Part of a small language model's weights.
Size: 12 layers, width 512, MLP 2048 GELU, vocabulary 11138, 40.4M parameters.
Each number is 128 + 24 x the weight over the matrix's rms, rounded and kept within 0 to 255. Layers, rows and columns count from 0. Numbers have three digits each.

# layer 8 MLP up, 2048x512, rms 0.0507, rows 916-958, columns 448-511
108171155158125137149167133100139115140154117118108131179091139150144097136109119113134128118151135099128129096133137116133172134159135144075163120160121088102137156106151142172153147152090145
161136136118097093127131136113120119128118165146169174149157126135118107110136129144127162132158107123108179132178071150120100123166124145125122166107128141070125107099092139083172136128146170
148155162123147117138118108080147100077097119091155094113133167107141112126137120097121138163147102102124137131155124126127102112138127128158126122105163117099153119143125146108156128144104100
120104152093126126077119124095172154076125134100107120128119128136156122105138104079131134145110130156132135142115086120073169120128138076147093140128111135076125120121140102062146139115143158
100132140166093108091142120142161112132154120120142166119132200128127103144151078060175092097127131074135144142163144141141082141088157101151109116140114130117107131156124120108145176155156144
150110149104163151176122077097138107161125113181150153169121127102118096124098124124109143095137101067109118159123102135102173193135094107140083121104114122110098116160134088135124138106153154
143084119146151123129093134106147123139076132150115197132136162124089147158122130136152126155136150118117170092126101150167135165164089170119146115136147103119135128114130103118101127131100137
148124138070127133093084087121106086118157118144155125129139182129157080107072123141157105124138145105148170149150114117108127119118085149100124122117120142113112097147107112121093123129118160
084084135131136135111076142173165103128130105156145183164111129116161116157154088164156102095124131091137084121131121090110096116093104128121163102132087089095076105123126135128161123125059125
137110156156142100142155164139143133163136118160150128127110142131157141136100113129151151091112096133116153089126103116151127146083105073115146148126146123142091108118087108155111134118135095
122147124096120122130131112083108120169116158145143133109106173118177129101105120114151146083105119128140059148118118075139104089157177116127132124140103117130088151140061083113129134124169092
101097115127106123127148121115107112140160115098099188135156170140144135099114140120083129122099142130124174157099138115139138119173101109174153130137128139105139114126125100118121192072122150
150111134136112064155097105103107108130125138114126163110101156147117120193115145118119129145069159137108126131142109114131178116124175105141096146131162123129100152134170096105118148030110097
144124090115084130136160154107145114109154130104133100124096123113198098107132058091156136158158125140141162151109103165150105119130120120160184069145142104108115178095134128162144131139121117
134149153146133167139140138131109095123156168099142103156066085156121158122159172076140158109113157116129153133101127119157119140078077105101130118137122116129091134161126085160154122107113090
132089131117136125109093097114140117096114129138141143094121130128147125149127106086156137109113128117153105116145135156113140123122143110136115146095124125122119114152122141113123102120082119
121155120115109126104146141109142085128095130112113174153127142088173081125156091113128142116137110112119158157147135159146081130136111117139155148108140164103119163197143173120162125121117118
175088132122112141157120097142122111201119109152127209105109146143170091128111093138187151112087161146087149114090101199123147120159133096081129125119150137104134081170139123118143162165167134
093118147096111118155122134087168139130145098128091113103153150087137087150148118133097099068093117116104085127136129136103138101112111110168127146140152128126129142195117177138126137092140091
123126101078109120146108133110123152108103106096116110102115156104096126165118083146135136075102172121125101137141117148103151127136095122109117105120159100088106103143122156162170157094124118
159111113109127086130117083137158137119098143115082183123125100143128102119121133140120148138157150149098148143166091095180173131181100099113151101146135122114122154102080105111131129120126119
124089150138132106144093135128183130082125101172134109175102096191132116149141094161128133085180107147132135115113079130122127121164106130112138120094135116114116108143104125137183136082168159
123118112140094154135142109112119144170145077099128136146097099121109111106146097115145150151163169124135130118117141124099127155090142179130140124143095161135096113115097110150134100146132108
111134145120147136111123159092115126121124138115132145093149124158154104124153140139141121124149109124149129107167121124066126161137171172078124117103166151142148126149163100104157095134145139
172067115121097101119124107133124119141113064134162121114109112107158094172143122132143110125150097149117175089136108130131159190099131169146150152085123132117128126108124093125136110120098141
101105099117130143122161127110139094144117112128145123127146141093137116132130133120118131113174134144144079093099118132091094122112131162183135113130142099127132124081126150154168165149120122
099130083142149139148162092109128144170150133115131138144144163130118096146122131104145131099084127146147095071098118127126125133093132131117129074152118130126148185152136142152108110104094123
095138110147133105130146072148154093117120144107117154167098126176106116122129082110120127082127125133124104114106155116095109108086143116139128123130116107124102135119147114160125136154146126
173130157117113142133131141111145109128154115137110136162124131122149125172132117107154141107137124134114125115151099162130113144131152141118152135105157163129131126136123122076139142138146145
106087115101099132121122119079135130144118164102129172116104108130128147107134116130132130122159114139129088137159108110162141148130134140138153126135117150142099122145117093144154109151119181
169149128124169152165139092091109140132109127108096191128174177120152112133087113131088119193168109142124125131183135090127103130126129148149161125113112147120103147140127120127138101163142117
162167094107146145113126129134103109134142151174094129128112148108131100126133166106132146115147135108056132165120145157155134141125169122183134148104106124077152189148136137126149163111123116
130123122113093093084144138136178109128091169158127156127148116134124123132103120098125145125093121185148161150119137127151128106110142135132132124100195138118101075141140089093128129109159109
128143139111122144125105154154098127130094156125139120118114103087149088116130126104140140147150144152120143130126090102151131149111120124117130145140094143144139135110168140139153132137152121
088158167127155127115116111101140115135155136141181174135131149119121110120121159115115158151106156070144132086083111139112119154164139165118105150162160138110136108135179144112179124124137101
115111166104157121087138162108110155122125135103146086142129176098163133122112094140104129091148132145154135104161114176110139156117143115131103119110125140106094137092105091161098121124171083
126128122112148101127126123105124121095118100084118130158123116148104103090147131092130128125136094157142128115126092108155112139135086115138155119113124124140171102124133111141125134095108119
142131107123138116137129136135150112140084111131162167136133069135109121145127149129142123150141116054123119115107131116110129124148102142126128131147145143151112102115152096100105156154076124
128111143108068131163134169126145084115129130143110150109152156126124150123133124115161137122100122155118108139118171151149151137167148123177129108136161124148161117111143109147106159122126114
119133148150147137156084149079086103127074150126150079155173091138135105112116131089127146091165121144118136138131154092124109158155135124151139098107134146128114165150122137104144128127160147
138135124119065109140090122116098116128154087102123113176163147120137064127168107063122130112150102180106171087141124136130130161138116125139151112121105163120123141098148101084157146117148124
130124118101165111106126135113111119140148099101115143112141122168134147120141167094165129100143122105090128176113137150138124085112081081126095103133111163145130156156132098149127140111137109
130111195116104120091107136124083143100113156174129158139147129137115098080120101106189121127152134085104172122119140126113111166116106102144112151109109097099116118106142124136165162133117154